Weights of a small transformer language model.
Size: 8 layers, width 128, 4 heads of 32, MLP 256 GELU, vocabulary 2048, 1.44M parameters.
Architecture: LayerNorm before each block, tied embeddings.
Each number is 128 + 24 x the weight over its row's rms, rounded and kept within 0 to 255. Layers, rows and columns count from 0. Numbers have three digits each. The size before them is the row's rms in percent of the matrix's.

# layer 4 MLP up, 256x128, rms 0.142, rows 147-201, columns 0-127
111:113133154108063123146146109109143110142099130119096128101155136150091188139165134141107150126144121147131139145118091146139117170063131141144082148153141094131146142118071075119107126136102168157117141120121117137149121117110132148093117146175154158162127137138135124159111126152182137115115130107114138084156114170149092131121158115128118144151142108152150158118107090106111093137107
107:118118112128135124124121108122167151140153164129159128170129141139161123120120139142109093101151067111087115093143110139144154172107157157148131120154135086155109178128134166104083103149147132085144104143136172130074076139139105149125109102134103154126117153056155106112117132152140130155107120135122123116095167160163107110164102146135125121153119109156129131111117137128144137161103
087:097125098103139120193124152124068105148123153118129163124122111134107099139160117133079152143079130163139139099134100102135127141109111142142132146152131127088121143148129073131172111099139127110130146129116129134160107099104155095126179092170133095158081143139134132140154090113155149157133187152107144119128126133104152120122132144108108108118158125127092142137097137133177134172152
085:137121120181123082112155153110145150140056117138148152148135086112119133127109130114123164106105154159111101135164112095145118116097138125098121094125119168102174112133094136106112127115139143172081149126142091140139141139141118153135139121122110083120112100128124126162153177136144110120110169138081135174137157087173139135126112114167130165104149096152135146128116140101124077119134
103:097071085124128158175130141154144088128126113155115144163154124147144150149090112151123083111162166149169127152154132130094147120103139118180174138123113091098146076085112108137119101104116127130169134112098131142128133095116117125158122172105134121148084134137120095080128143117118110132092182125162106128116106138145120126132156121138133145169111137127135171105129130143136124142087
106:145145145134152094111171127090148080158090148096160094093133157139124118129110132145144112118124161111101128143154132131104127112146116126165131136058186140155094127122146134093135098129169130157144172145122112147101156148123143145150098144125164143115114194111135120097141145114145127138131117125131098109139094143164171100127112110123097128161098108122101135095124100109124159174092
092:167140102112126111150167141121140166087093101119143149141092126119118088106144130147091129073154089124123153115183157106151107150131146146126129142150103132156123133116139139102153112157150156123118117171120106151060109079110088126109103160125151137156128132130166086110128099135112102130165183110146134130130132117120133128136153085100155115116173140118162151128111123132148092164112
096:119137097104126166159165121084105132123118111137127136107117150128149140129130084128095095092129103127117107125149135099132113108152113128136087125136116094124174173137105160089114163127140126136172122126129157148078167104095123126141104085092179143191094158126193139122137138108118137102140154090110112114184152142111125125127142152101137140146149104153133088127153143110120157138132
112:149137147120111135117126118133122096101120117121155127151138134116163123129116097146157133098121147151113113090149128139145123088160123128139142195159121171113135137137150172119080152125121121135107150082122092158116122078109087117082155095106146145114123129144131113117170118130110147098134154127122096092117183145157163113155117150133117173122104097111141095119094131118079167180162
107:117122102120096131117134091123151102087066166148117122118124118145143126125128083135089142110122151173136130177144122147154090172110142177111131117156105150150133067119104140136115122148179159133120153131114154132108091123102128153130097137073127125098168148095147141136144120135117077091129123129148116116159123124179138084138133162148162153107119146141126105172118117131114129147154
108:143096176108116123084112153113146143142164118136092131135141189139148125138152101140126099096099103141127143159121102108105081123150124150129140087142191153128110145171116156147128092110138091098189104107086108147136119166124116159100130161139127141137134094139187145142096117105079141092107139142129137123144106093134155147125114122151129108099114124106158145093125145141136110146137
100:147101168089108112143145120160132146188137115160122087152144147124102121120093099127139176110123174110108097108140143139113089157106123095134148135138147150105124127088076115146142093139142102143122175131109141157089152096088114153121144120098101096118100098145176136099106118107149166139145154170144133139122102149162093136147185149109120149135115117103114133112149112150136133138116
088:169112180134114132113136176177118153142131143118152132121104145112102086114114116128134147133121117147158136112145116120114151144118123108104111152153142155122170149109150087159129139169093096122131124127099101179110088173145114156110105113102111170151112114123129119093166109098129146199139108130123157138155150146151132086108082171160092110125101129125116135104153132099135129093152
093:143119117128140090162117159151092158128104134124124126120141125132158119143162123135149109127113133163073114117153105117119111125136143099090135180115128168111086114088141133114137148110104181135078132146102107139139137088133145146159120117097119114107075113109112136106121148125115147133201163150144150145109136156134102114097113170109143166132109086109120078145167112100161134146168
090:100102092148135113131140144129124132132109119151137090158092132118128126129158118154138122102126113068128182117120100138152129101142132145141140148153141166113092128149060151126096142162143102101141129092143108183114158127155119116162148103108134134123134135144138096111111141157133111099164103132165116057120146125159135104126135123121132096123143125129176209116143085101113156118116
083:127101112112140111143109169108098135154144146147114137140145146140149110183073086113111127086098168126140127096141145141167122095098070080139136139122115146155113124097168153130118153132140077151161159120136146146113144138124089113103186135113154121106137108128141142128116121137156127152149165144157120126159156104107119092147117098128142132069099124133137125093158138132173160136102
097:154122123163099131126132146130082145129147167159113085158095126182147146125115105141146127101090163070112104102158116125129109109123096092152160126109119137111127159133122149156087096148083093125124125139163103103126149124138156138153111108168114084129131113125142130096116139125153102134149130123122163118129178167083126157158120093126102133117117150107186161088142152126124105151144
094:116096084132127077135177132157126137160129120106154138132097127131161136153146135127121121140124128093111123110124114103143135176120114191111130109124142145097095123094161118100163067153167126100128163140073131156157127169101136151124107138156093164132123136168140107144124114105118117146101131129113134118094137118135186166090140097133112156107135102096153132159157134089137146146111
109:109147155175145146126130118144133182151150107126095092122156122148136148145118115097112118097064166100147129148093079106132075125134130116132082136121094153129112157136132175144132133121135113152157117154139127078119122125108099166132120113112157097165155164102136116161139091139141139079127091087120148126142166132110121140174168096091133135126124134133147144140119178118116121147132
099:137114120122114163108128115142093123119114103128124197117194128117114135116155147153099140108133123154089120146124125119121099161134131106101140151138127158110123148135148126135124103112122151133174139127148132169122121135164115118122092118091104204148111150113117085139128133150158106135101167124095116142145113126111098113049131164140139180163131101107111082152157123145092118097125
103:164116151103177130117101159112120148089097119135121088113130086135146099173133109150134122121135166176150157136155102162129151100099106138125136121112133107101147160144167140115104115120130173086157130100079092137151105132134084089139118123121121097117134151098116122124112143111164153177138162157180116122139150128133140136142127134105100140119131102125133167146167098140118158073154
096:145104112132132124126125123096130164076142093123138135090116139123110131128142166108127157150075140111137116109129124129152103177112108142177111107129094108146133136077111168132116135088130170087126098162149127145138114140161125114131094122113122087152153169067138166147120134144168107093101115135119142139160116110144105138095152150129110142157178157141088088121119146170101113110119
077:143098095105135126123126102103129147093118171150107153131127100120159143100111087194130159176094168133111142134130089155143137114152136106127171117104089157137096161113134109117093153160125148110176146097150092106178145137115126118117133108127118138091143126122131115101120117170131132153160164152114136157127116081121164099098115136137129134115077126145083111127165126131136164099122
088:153152142095116155180111119119094127112097168116155145110138150115129150157104111084164133100131151106110143110112148128093117175111095110126196154090120158107104153127135134156119135114111103113159143148128145127112185089082145114144160135140148091156163110123103114127130103109110106106170111105168133118143153157142102090118110095097123149135101159129153117167141111151116152131127
089:096114136125118165082127147127107132121153113112120161138142128156145147151127138120072190134152137136148105155116134125149179116168133169131164134131151092104091079154114112119143104100118129168097124115124125152151127110065148138119106127126137119143093098109120099115127153128135133086095139114170095142127106094119073126126168135122107150136092170145103115157105161133160127161108
098:155122170131125152110131112131147150093156102134160088152150128122124127130091151145165128138086117142118161125116104142156134157081169107111119102167098113145114144109082187115104081174139121102147067150095102122160140155091098152100161121116121146089125128136127118134110102158140132118132141165125137115137165159091132140087120109093146150134147096132100128155091121135137137123104
106:105130122160142150137176114168138154144106144116090121104106122094167157151082062128113119117109141120173118131183127113142176167127088121124130142146109095126108137118136140146130130142132124084118111132119083154137100157125119119109093128092168101132134105100124157128120110109156159138131130130099130133112171113159117140097178170158149116142103101111152102138113130132103146096073
095:084112165099152134117052112147145119128128118157083151099173106103133140120150165109106132135117128090108122142093123133160160065105088136127126163115124121126100149117174162098138121103178103177119153126099094118102149119150146131131112158113141138140129105149124131124143124160119141145122135125157131126111144124195132137157147124092109171107082108133148119114122103099117148106120
108:131130134158121128096146133075193108129097122138142119143101136140113134079080165100143091122100126096118116124150104088158168127117123119092141092139119141152134103117148157132096091155144175083131142142118158108147167098133158142107082123129102163139116106158125143113101121122099181154123153125148174136128146160119116124107136093136100161149121144134131120139107095136131139135182
092:138099074134150105142082110171076139095140148160142152142104125133132123148112148124091111153096105098125116147142087133101134149144155174157118120158136115143134136146103129113147131136143145148122112152112107108093128151152194140158102128156138166088131094120117161118139142123139098123125132135116129138144108121129108096164101097181125127174124186142130161070134130077136128137147
099:115109125132127092069135134120140121130158116142129092150146128144097110108104158149188117176111142168149164131134125093140109148154151100144155128157120134100095137157156088159135121110097092113146138092111135127109148110118129137129087135142158138113105132157138135097139142120111116149118149179162132140104127117083080138139149101129104085156150095124176127094118092149087159085140
097:134111109113103124133151155119151118143113105125122144135165071126119143139159122088135142127170153133167145136102139126153155171113149094167135134134126167087102115134105112195102128167142116115096094104115108132115102090124089132165160100131133147151105158119140096128120134164173128135131093121161158168093118134121112109142069099094132145171161139118132154087111115124107148135126
104:114120098150124119116181147118137152145149122127088142141146067151120167155129160145146118099113160127124138095120098129114109121158118088137140135131129152072144122152076128085147117147129144135155119106142163122145144114090113113138166117166103127150133098124107192161105100098123130126123106078128110165133149102113069147114109099097098095150141122137094152121114172141151138113133
099:142135143143167132141090111099131106143106123082129166098079114168117157159140128116138122134174135110136136077160119094123144114192138110115147123173130134130131143114111101135152095169133126134141125083101099123122120131138134139122142133069175116067109140141166126128154136121145122112158156162120151108093138129094110126099110142151101151122158093094097178165121117132146129111120
091:086096115124116119140131179143145099141163152140103123123116132120140117125150096100124112140127149101132101111132129121149123151165123122164136155127110144079144156145161098133116122092142115138126151096168106153126131125097143061073142091108118090137114110106112128154122083166085121100143178153148114139128091162112116147128169128136137094109155102166190152106100125138141151148144
072:090110111123107127152168139121125124132114115120095136090152152130143191118122141117136163112119134141118093116108105059164166132102113153134167112111062125128160143125172178117116145130128112146125074142121107111110144080106158151140128168145115099135097095143132126107109104195173113145156130129125148159129096157104136138102132114149113134135096156148123091123125144139121129124148
105:139125168120162089090100136139096145135109132090153128145097099123125072144143136148106100137137137170105146098157100171153133153113120129153091181119095123126114121129176128101120166134176130114178100119165105130093132127119122168136103106142161157095148138172104150119148162134103113111145127125129125105103074146085113127109119153116164110137120134156146111109163127111167129145136
102:108114115169150125119103136139118159133152138127123132125141184130118121107141130120048124106111120174127197111147093143102162097144131087116106142127137137114117104160092128146123155156154131117159105101133083157095103150137161115132185064142127102125093147135095144165134113125161135154142148136114110109144134115148134091085137097098132126141134135158139152145114106109161112118145
099:102129117120141094144144074104175094108093133132129181124085113166137167140136157115096132140110180106150140128148169135151150104156076131121104098148134080102109152126134103136101120122093145144116121143124172168136119162146128107122113100112145115095143088120156095142106123085091116132121136119138105126119105145172116091088137159127147162111151128149121139168131123146135150154098
089:085161136113164127150125142149127097148107105165136144138125163147117117162150113103145129122091173100154106155140172136139099126134083111091136147145130136167158172108147095112138102171172100110129141123138104101105113113156130150142118076126148085097135119102142111138168135084150126101121122128105137123114114182128140080103118103102138093073130118121129161086131126139105115113138
101:153096099117172110158093155160128108106108146138171121150126156138122133104126142142103093127115070144099107121142108164125165133138141124071126126149150142086116141116153147088098077120139120135134125130102111158112146173129141113093122163128146146144123138086141123118123142142147103090142140204076118108123109145128153139130145107159080141109135090156120115141167153164102136132115
110:112076122111142124130097123119159123115159127126113148129107090128116144129133139096096161159138117118137092150122079123188097103134125123092137124116136128062137101126134139103142116156132168150174141152119105098159127128148173144120117097139114134150093102087120131206149097131103124100122126128142144129119142134077135156117149070126109115134142143099164110189121119133108137147136
099:095173132145135129112144117157122114154099162135096135097094101144090127183125102144118140129120081133118122119148167139128126178092133112106133152146171114131098125166109134152141155144149129108089153111102115095138151159117143155135147125130132106124100138123131176074087117100105133122147160133098115134084095166147093117096176086135149134108140124159103136147106162085123151110136
106:151092164127143106143116111097166138128113112125141117128149086198104162130117099150102127147117134113113133124132114091109132154132135111108154140123097130164139131079089129112121061098136145158121103105147133121128136111068107123146117109075125085182158155127165132118159145100118103113130154180130143138125114139123131146132128121128149178100185117122119149154116152135096129160134
099:122110146122126132154093154126149135186133136107105163147127098126119127114094130169156105084115110144149137128132137100170133152139094136160118121136146137123155133150122173110140091129067132098153157109128108175147132152126112145119142113136126117092086168133094146140109129059126106106121133117110073155129068112127098098129090156164149155128144130158142132146148093158091116133120
087:104129155120128122145114127115129148176131133135135098146142113115148122097119115182102107144126103086127119110215125120193151120154103090104141167129110137132141111084080146113098131149087140125120117180109096140129162170138131155119117172097131109133127081140142117152139106124102111131120104138123187108163123117148131115157133138148144123089142102106146120113111136090104144128160
091:105151142109120099180125082137102117128117141093157108134114160176133114105135158140098158087141122114159156110135126150165124101118076155131145172148128162131126155087103123132094086134129106077136152068130100164110138111140164151142116114145104140149134114102108126109163122085164142167126151141156141085145105136140123143143118090114094119096110156094121100116120131128098112125139
097:144123104172158143099172150138123147138157090129141116101116101122154102157109145130106144140104099104121126133088104137144179108168090144101161141145145105102136136134145127079136146163165125147122117140113107147090118132116120138061114132108143144146115080095136138167116160158132139139115154172088084110128107120110103157137179136138161129124106166139118120133118124131112134085073
102:145104127103136123122123134124123140113077162157103083148107132096110081102106154155087145138130171189138152139126098175152170112124112097130157132121129140116216144141119157114137120118153128071129165124123107130128147128158120112106148149115162116149173127136131151093148116158137134152120119097141109129091104115140144131138117079134071118139102114137154126111093150147115119140137
094:131153125140124098084127133136126124118122147109125170094133113114194079161169143133126084108115163115139084096127095141173136144082127145093167162143161139130101121104113109131123127147148117121132114140114078091132074137129100130104080097139131143103129142137124171146121139174134141148108093137070148133175123087123120138118145167143134139136118109122099119108154103141130162131144
100:144129107160088137111106135118129120133115118148111173114131113144162111158131115130103143192092154127073167109168114112123171103129125092109152121117142114113143122120128110119124114133111120156124137160165122097098149112146149124122118121115069139153132175123163139186120132131100139165125127153187134121112136103120076063136125098124111135131134128119170118105160110126150084143082
080:150132094151103066141136144091142140129153169121120122126159159109147102185125144139116145087165122150128162124144116145140150131072130091079122163131109129140143131136127153136109138162144090105129111102111116162125173144114099143094114139139158157161193141147087122143140119101147149132133131101122131123122156108109079145110143095167097107106095123155125157104163101103120142129142
104:128119069109128122137169157108153124119102113132131140155106110163164153139098101121118093097125125124141133111139095146104104130114093133121119101133129126073155156109111127092104120179120102115148170155190147099131091083129105115135115112132139172086127146142132124158107137115141149132076132138143147122112164203159094132133137094121115087120124138114136153164113153139160148133113
085:108132144126124152106119109211149120116110115127155107111134160161113138145132109100099104129128083122110144153144141152143149110084103139125136139148185149098111129176161089124124091105115079140149145136117103122147059133128135156114156123165119112166134126103117166100095137129152154136083118099150136122116110147160089131135104121117127149128107173131109136091090111156105139155112
110:093105085125113139146114169140118161114117128102134129094122109146140141125161093132151141115128133143137070156124084142158115123155097153100096104137165127107129116104163125118111140157144133108110101136159141101123098122150150156121144142140134107171134103110129067154119084178145138167117128168141125174072115101143150108105163107148098109131101131123156129134105098148165178106144
# layer 4 MLP down (transposed), 256x128, rms 0.093, rows 147-200, columns 0-127
109:096155145105148100132172137118096156162154134146113154110138106085102118099161127119096164122107135141148115091109108151116126139094131123140134160194105150159132100146115130139121114128142120150102136106170130122157130121105091115114108180147154145131155147136161086105122108103125135096077095109120098133110136129169125083199136144124101088111144127136120115108152164117155164148133
106:139144169152109089139116125125114134095162143135075096164135110135100137106114116096109123127126119085108143117135163122141126086126100136116137104130132205159150132109073130072149149166128164078124123124124120141095145093121118120153110104143119131143138113131131188097146132109101136176181175132090127135136126126106155111140124131152121147112116118152104132140156106140173150142159
089:137147106120093164120172170125130129142157132092089127109095133134133117083130121125100141102154101132167169129173134132086145137149131143154107109127108121162102103097120103138080128122127115106140125160139149145095093120186136154135120165108121106116169142137120118145127121119098145124173124138159146105143071104165149088158080143123118146107126085148141106154156136174105098131136
100:144156173144110128127100177107113099116151097159140092161141130122157143137091169111155117106082086110142155148141168080119132148145135130142084140127165076111133116158146146154139103111124126139107103111133174110118112177144138185132106167134139163099122116112134096103150115118133119098095127168112113138094103065157123112132103127121113110135139148124169116158128129126118147119137
101:102128134140161108089122094148139108114194145123115138134128119109111115089150096127131127119110123117090167117173134101157122148084103119133121119081155092100089147126121178106173133120127136150108122149113139146135140124131128144166123114088120140145145116093117153143157111103087148148124084136131122130142156104093121149133104131154173182107119148136097161199163123106163128127143
103:137148110142112104155155113145157116117124149112108126115154128150120122158131176101110129113146125117084127117118143105133137089146191106125088119153160093111133134116141155145172144135157112122143155110157131190117138075127145155135124079122092154132116132096125147090124116141114126100110132110115101105099107152197180109123088120118126160113125145098116122120151145157074139157086
098:107192114089137136162108099132143133132114138123087128145172128138131134071099135149104101118108151156156110085119118132096169109094115107138125078158131131141136128144110122182102119139116133126132078116126149161112139121120134130161153162124115171134120123109105158120181143110147157126117097083121126144097104151132139146158132150129155142187131110152107096101147105174086126151126
109:131100127127092135121147120118177141117130155147112111112130132111139102094137129130143147132137116160137139140121178114068119148145123127137139110124056165163140155110137098146117120201123129113169130163170119053129122098113126142125114145130138099134108142121119100136140095151131103133108129132111164096114106098115191109150063107135112147135154143104103132131144158163142115152158
116:160139129140156075143084119157118137148082119146123182128149143127148105116105136126181122120132120165124134114110127095092128111139113121150101110142130127193134127162147114134108088110139151153113145153145156153098125158109115159148122140154145117166111111117089117119134094145117145132160128067139108091117138128122174097067083114135090094123168103116145130135106163162133130146133
120:110157134107142109124150119138106128082131120106092158142115134093135128168153120151147132166101176115121099123130162136150113135186149146091062133132102086161156079132124119148125149110135150203108106101126112127126123170088080169137145143141115156106137093138159102151123099124120090128110128110140146104118142145154118103132121163154129094119120146106126115118156103121118115163155
106:146165105152127138157112139117113138142118083074128128113093132120120102156125093153136168116121160105131108130114151134163120140158142129114108113122125121145108125156110176120141105112134132112103158127086145182123113128144125152090165159161109139116140115135122152101129155180104117094101154117173153099106119110188121143099138107103142142084149080122128076081114136127150177132158
095:154114170138160133132121170166103173126126121122127123113122115100115129130099101129164124119122121153096178126099098151162111096135109137149088098124126173096118142131149124116130146106137147113105119110162104125152136170149139169122135122170104132118152125092123111107149148110068105122138169103143122183157132140067105136096101163131078121125142144119128079175118158105137112116136
091:079123115113107109149125120139136110124136137134134113127117136126177163134115105112125135108151085166146150145152094139126139121095146117131121110117112120185147060128155109138164112150154159145118147174099160154135099153137107153163159157145116117094100130106095113129073089119136104115094122151142132120124135127129116104131158167154115089104149096158080120111178104148140109170163
098:134161146165125157084164104104142145117174147139128144145140142159120151111111093121110165087143123130103176137090092120112117181110116127136111087121122128111142089096160113145133079087179134124134126131138118120111127115126141135118105112117162120129164124146175119123140122123112145161122152101153128117137137111112174151140064084113148119109112098130092173131164150110161091134102
097:141082116144102143070115140141124139105146092101130114082173140127142097127147117170111175111142085167125131128124149108149077118130139146087097104139145131153146122133169156112145097131120103136096084106141134132102142148117136096172161146100127134120144137136143140167105090140121116128125129161140130105095116110078156093123127136133168125157141168130185079116169123143130115143133
093:125144134131140158146160130141115129120146117148140106151093158115144154122099142150136108154133140100144184119138095125124106129134118171136131166141111096093092152140124126093087104125142120184130139102119143153146112168112124133120105080198156091144107101123135097091124137117109114181141107096149119113108124156100130179151148134083094082129149157139157077129159139109117125111131
100:087101164126145140173125150130110120093101130115122145143124148125124100109114141144147185143086123109165176159120185105113125119153130136103111111121127149099159083095131118152135143125164091129105122128099107149112123101139116126177118147177082146125152118138124101124120127089097083161136123116110090157135094133185179107140101146150131129108106153106111133093126166134116142110131
091:123127124166138101137150098159112124130108179121128157126167158156110151129155136129119130145139117101083151132179161136145115092092136146125122135152116137157135111104105169161143136125132084101180121134163111110101098162123124109127097086114126094129104121068149121156108127154132153158097106107100114136135135141145143137170154133081097113142092152132116101155128159150061114130107
104:126141161121160114135106148134155097096140122117134114148151126097102116113119086127135126114152147159123119119124158153136126106113121121135133142131107139201094168114149155119136107123107155126174140122111109151102145056137133113109165117118136071090100149160146193152075176111106110101133128103149138163181130113129147113143162125115146148089098131111090105128105132123134140136103
103:142121132151127161127182127097115167103174123077114151171136127138130134132140149118103133170126155073120130130124151101155136122132169109100080146096096112100100109159099110120125164075106138092113100142131161109152140138148142135099126102173112158140127121149125141124177095090086131111154150120142130138096130128137101157158143127131089114123127138128141124145080098160150147155098
103:103168104092144141149111117159125094097081171132090099114111146155072154134144150124134151097172106140115114154124155146079131133124117116137087149110119129119152159097143120151129133100125147135185122140144101149117113119149137144138147148115104092108134107129112105090081086088174128136117152162093152153114152114174121106129172103130132150109166161149115148139132153102143115132116
102:097136104109148133150124121131115116135140100133125162121158140140172130171129126112165146118172154118129165111170127145199104151157141133110148124130109119133090109118118119080154115111135092098109138147161128116138095156118143149142124114120143136127062115107093116157136092152156113133104113123139132115159131103124154105202092089127143090105108100161126144142169095128109086157132
088:133183165129104120127119107125131135114150084141153111111140136147105160115139119080144119116135114120154118152143125101103158130110138147149103137174122113103125126106111112149146122096094115119100111164143182109098120084137188112150119160100133138183080155122157093112135136118106119097127069126086151144101129148143140134126135148173094130179140122119169158107120115166102110112115
089:087162143124087121125084079121130168133182115148132154115121094139112156159139150123132147143103095135111139148114125149137128117104119176108118116127121119080091096156091116160148108154104130113104069099142119176134132120144166156158120106108142164121115103146148141133130141113149081080138109152123167139132104143126110163177129154142099135101143105135142142087134138142154134091148
095:157137161108144129078126155156143114077133111132137132169113145119127067128137118125132116154119129132095117097151173148097134131135100128131127078149130101104140152197144155111130082116152159126128153096076123109111138118163137120097070119116126142150156155156152100123133112136123152098135090154137152161106101099113166157136122160132094133138120149162140094136164110110134144114096
101:160145114120156167114125083127114132143099082132145159133083128154110080110135113150134139138075095138107140132146080126129137126137142140144113138141135143114087076085152106150157121081115160148105146150155116132096156126124134128149068155118138117119106162099127117103115113158138151120134109159144104101138153128154118138152115131134105092164146104176133110128154175128184174136128
103:107128114100113143089159151130172148130093170143147130111130133116123098163112103099154131158158123129127087125133132138160110087122128092159156122121107128180125096107147121105163107098162114151084095188110155131161121130144105129136125152130078118096121114065124121121107157165084104149142115141127140095112142160138142104111117146165146115126125115138135119112165171165099106158118
090:118116086125100160130142106132139135137131144136156108144151117126116092118164097110134101137143162097090076129167156114141130141193156147145137119162116113153119105105173129126130159150139149128073108118161134125133129116051127109084102146095115136137136080114130144147162118141139127139115081085089114168125148128101157134139128161126140159121151140108107074133146116135142099145107
094:155159162104110144129153119113129136112166109144117113137105117106119093141128100124139090104116102169121084142212083160130117149139140133110078158136084134155145117115116116124134126114134128074162140126117141166099162115118126130149121138067119121150140143083143114094108157164121114124136102126116138190087141132150142117133174154125128128176154107094121152111141133138152128104133
089:158147156104150136108183154119144101149126145116102148180124166178169105139126118091107120101092147097122148115146089106093132152119113125162139119100102168147150123117107139094111169097122089163103168123110108129139112124166146100089130159152145126139125145072121102135117141116121114141143161127135164140125156121162104155128176115093144109130140132132128088125089145084103149133120
100:112171133124129105147173134108107134125125097123089159131129097118183140075158094163129105113118111142147150151131121175130149134080085145122122107154132147115131081132134164113145141089137122143124167135125101119109080120101139152167146169132141122102136142139107125161107076126100130175120141138181133136151113132133134130101109130190134143116124122118070085149150110094133122141119
101:116137111139109108132154088060101108126161122117155146112142143113128151138101102136107096133115090164108124110143161109155092157154146121145109111139145139133131121089134086124128141116131129176153134115087120168140097182108095104110090140119125112125146115131105138118162163174131156125138118109119079141121112130161130137129100102174129110166185088161117143134177110154092124160121
106:106128127116113112166129122159127122124169149112155112163147159101102135147116129137120108140151129127116137169090109152163135089140053140144148162157166097149152142120105130153130149128098131117155159096153114115145148104151171126114152138137101126131168115105129109127087105126076160102130126112134124115166110102096129183117117101075125119126102111157191103098121129133082114139146
091:154108151146133128110146133108154136157144095126132131126132151099143152140101146137159180133073081154122153125146130108064134104111126139158072128111133172154107084117132130126123104156161098128141159121167129110127103091135177130124138140111145125096135118076135137175115110133108143154183154152112138126136113069124138132083138147117122115124120166126115155140143103137115072133100
093:155155127164090160105093125142069118135116133112152135110117123094111109137119094106122152126149102130135141166136125145108150104136108117117101105088154118181156100101103122143123135114086121119132145119082186181123132147121113111183149130132140135148118139139095162155101107164092071161156123132109132154135104088155119136137105105186142122135143139135134090121151132170121142145149
081:141102176135149123133115089109151150096168156130141082157163120132144110086098115153146129154137081169123186179163121103081111142119155154169102109116107140114125097131120139128116122112164154111089112092139170102112130109139145113119115134135189128137094111121166157130086145096137143153137140088074123143104127124117132137129146124141119127134140102099131108141174117119140118147109
100:117133158080135102126117101148142125171119151146095140105128159107087118152098119123144125104146084134136148132126097126126119077105098083137161112127114119112135199143122122161130104121101176109159161128150160147153142132134163086136128090151129125127100135113107141118136139087118102155118069139153153134151123154122131150108154122119130130101159126205165123127090107122166110139132
106:081154129144102129108133120110150129120115140093108112105113157141087114140101176144122125139158130074100167152158178096138124099152113065139093103153109148142140090082103151150122182138160130127146165148131097167131169088131155135110149140118136143161088130140126101112123167172119109126116135098143140121125149127133151130138133114092099120136104133122127162183123091119137124117120
097:149133166140141092141143121135110140160132166107125107116126115115154122099126128174136152126159127142123122152144124127127151132116171136121096126112131129084101082092092131131172123154116141065115106099158146158141111111099138102137105164089136137137185128146165171136112128103079079139133128086095141124138097128114147147143107155184127143061150140123112106128135113127146119146171
087:127140139143154147131103167173109117155172117119128129092155113088165107158119125168140146160145124156134138122136119143121157144134106108132123099151108110112098132140127151182107082138137109118104095108124193151116177166116113124148160120118125096148122145097157109117164090133112107102075154129128124161158122129133115090136116115064132103137136128139111138131114159153086136139068
110:134106130092162131150134119147092120115153078134161127119105131100160117131088065175105142137123134156085159175144148097117160115128140121128116103157142125105140136152188080155127123116104104149134153090153114098090113121150128139115149132111169105135134111106100165177112140095120124140145115144151137145117161109121124148150133097136152116167107098136081091154114111136172132112123
108:125142085105138105131102127150133098124102182164092076152134104111102132132144116124106113136124141152129156133127095114123145174131145170141117144123132097106133132153110120138157146119178128152111163164087127144106122148135145118083126118115134122099152135100072155154156118082103168130164117116151076157099147186131126129154109088111119105141093129161156119104122132135146150157090
091:144093123136139134135171108089149132126082124172134105134124148128098176128084121078088113137090122110130122141104145140144174086123122068089155147136136170113136154086157115142131130135145168115124139126148164131160163113149134117164099094159136106113097108129112119097132142117114128130132117158099164129088143107109129106098113097122153153150078117166159102133140142151162123139145
108:106114112154162134150160113138120130117108158109117156159112175093122111139144094098119142113132125123140109128090133106161121138117170149120118095127160124161106085122134150100144155146182132155139109118054121131112133078065138173134139111142111158143143137163116097101112145095115108093137111134138158136100119123135106146098110122118159113129102117171182136085131137144133171133158
095:147122140197148159106119099086137141074139117137112120112129140119163106140107163122148076136110111100136194161105138160100118125106088123154157119087122139143134148113117125177122129135151112094138123108133145120115177111112120107139103126143135132119109136143106117097101130161129072121119130091161145131126139160120147175164117125115138125155091106123144144066135090130158113140091
086:098117133099101087151101139122095133118165142098132133146121160084142124132129145141109141135138134165132114159140076140075140128129135113146068111134145111156109077130128128134134189153116112108105127153112126107148132136148162117141125126137178115120120098148116139102136118107094142142104105161119178155078144124128170166149121107116109132139118136148116135141134063113094151195159
093:102106109143121157161128141166122079119143124102140104162151144097121118112120073141162109138140141116111169140165135163158139141098160157165124072127110150158139107141141105140144138163114130118116112139100112052096134133111180113142143102115153131159096145113112089114142118118087122148127111119112133145143134114138185118159143176100092113135117112134115132085153134139162095105120
094:132175133128114126138163125164158133140117160137122151129133110168117158076136125103120158103132110154160164098126129141115139132095125123124144112114124159181114132104095136115138076139076133142108135155110145133137112126133085117143143115104054119171147093147125150118156127115095115100106106152143185122100099112144152126112124136115171123078118102183115129103184141134109115127114
101:161158106116123159106146138136125132093124140154161076130135129136085136126109129125115153136107106119124110141146146144107099087119135100142125169135159167126094125160128107101120145166115152091115125148093108122076071124174117116131145166058145175154128150132089136115121175124131127117144153164091138130110140123117123103099189134134111121129089085128155162129131129129152120161138
096:125132080156107158165137141097164129099163091161082141113114155152156117107099067137120143127094106128158181134128130100134131091120111139132124166154136101156136156122102161149104079135133110146141131114143172205109141080118103105126152124148110107133122115128109144144149113124074117135137100114129140133140100093159162157154122137101135117131159125119116104167098137144125130122123
094:146096150147117079146150158118120159089142123085094114145142103158096112120136099191150102135136130117118121095110156155079098102115118129166110140179134111138144152113082170116128099183141156125128132105125159167093087117134112125110117131133120159165129136128168169100077133099153121155103127115104144118137158121142108126136116141132125110139106113139145150113164138142119163086156
086:185075128153098151140103105103131104112152119137163126131125103161094124137115115154095138109125168140129171141147140128089124133129133110171118088199139109123093136122121124134130105139132172102137136107118146099142132043152148115138126158097181138135118164121151142135145127118127124108129119148104160126120104135123156153140140143085107137132148099117123150119182077109110114092111
102:124157134134123080171114107141120177114081124124164142154150142096113104126150126150153161128120170067146061111132195112141127101152136129132143155092127136113121124114139149129094122135133080129126115095113167155093119096143144107130128122124158132139146142124140131113104117134106130107160139177092118126140144133118085154141157144089149175072101150112115117110128093156114128129114
082:102127131101128149115130096111145124164138106118156146169163148084135105074120117122153134128143106125127145162130162159129131170088136125189146091110110139122108069129140154171098132133113129080139100139161166118142119128134128095117146141125115112122142137127142146149117139095126088108176118144097182152124098117136107112140130148150129112080161098127111084131144126131171082165113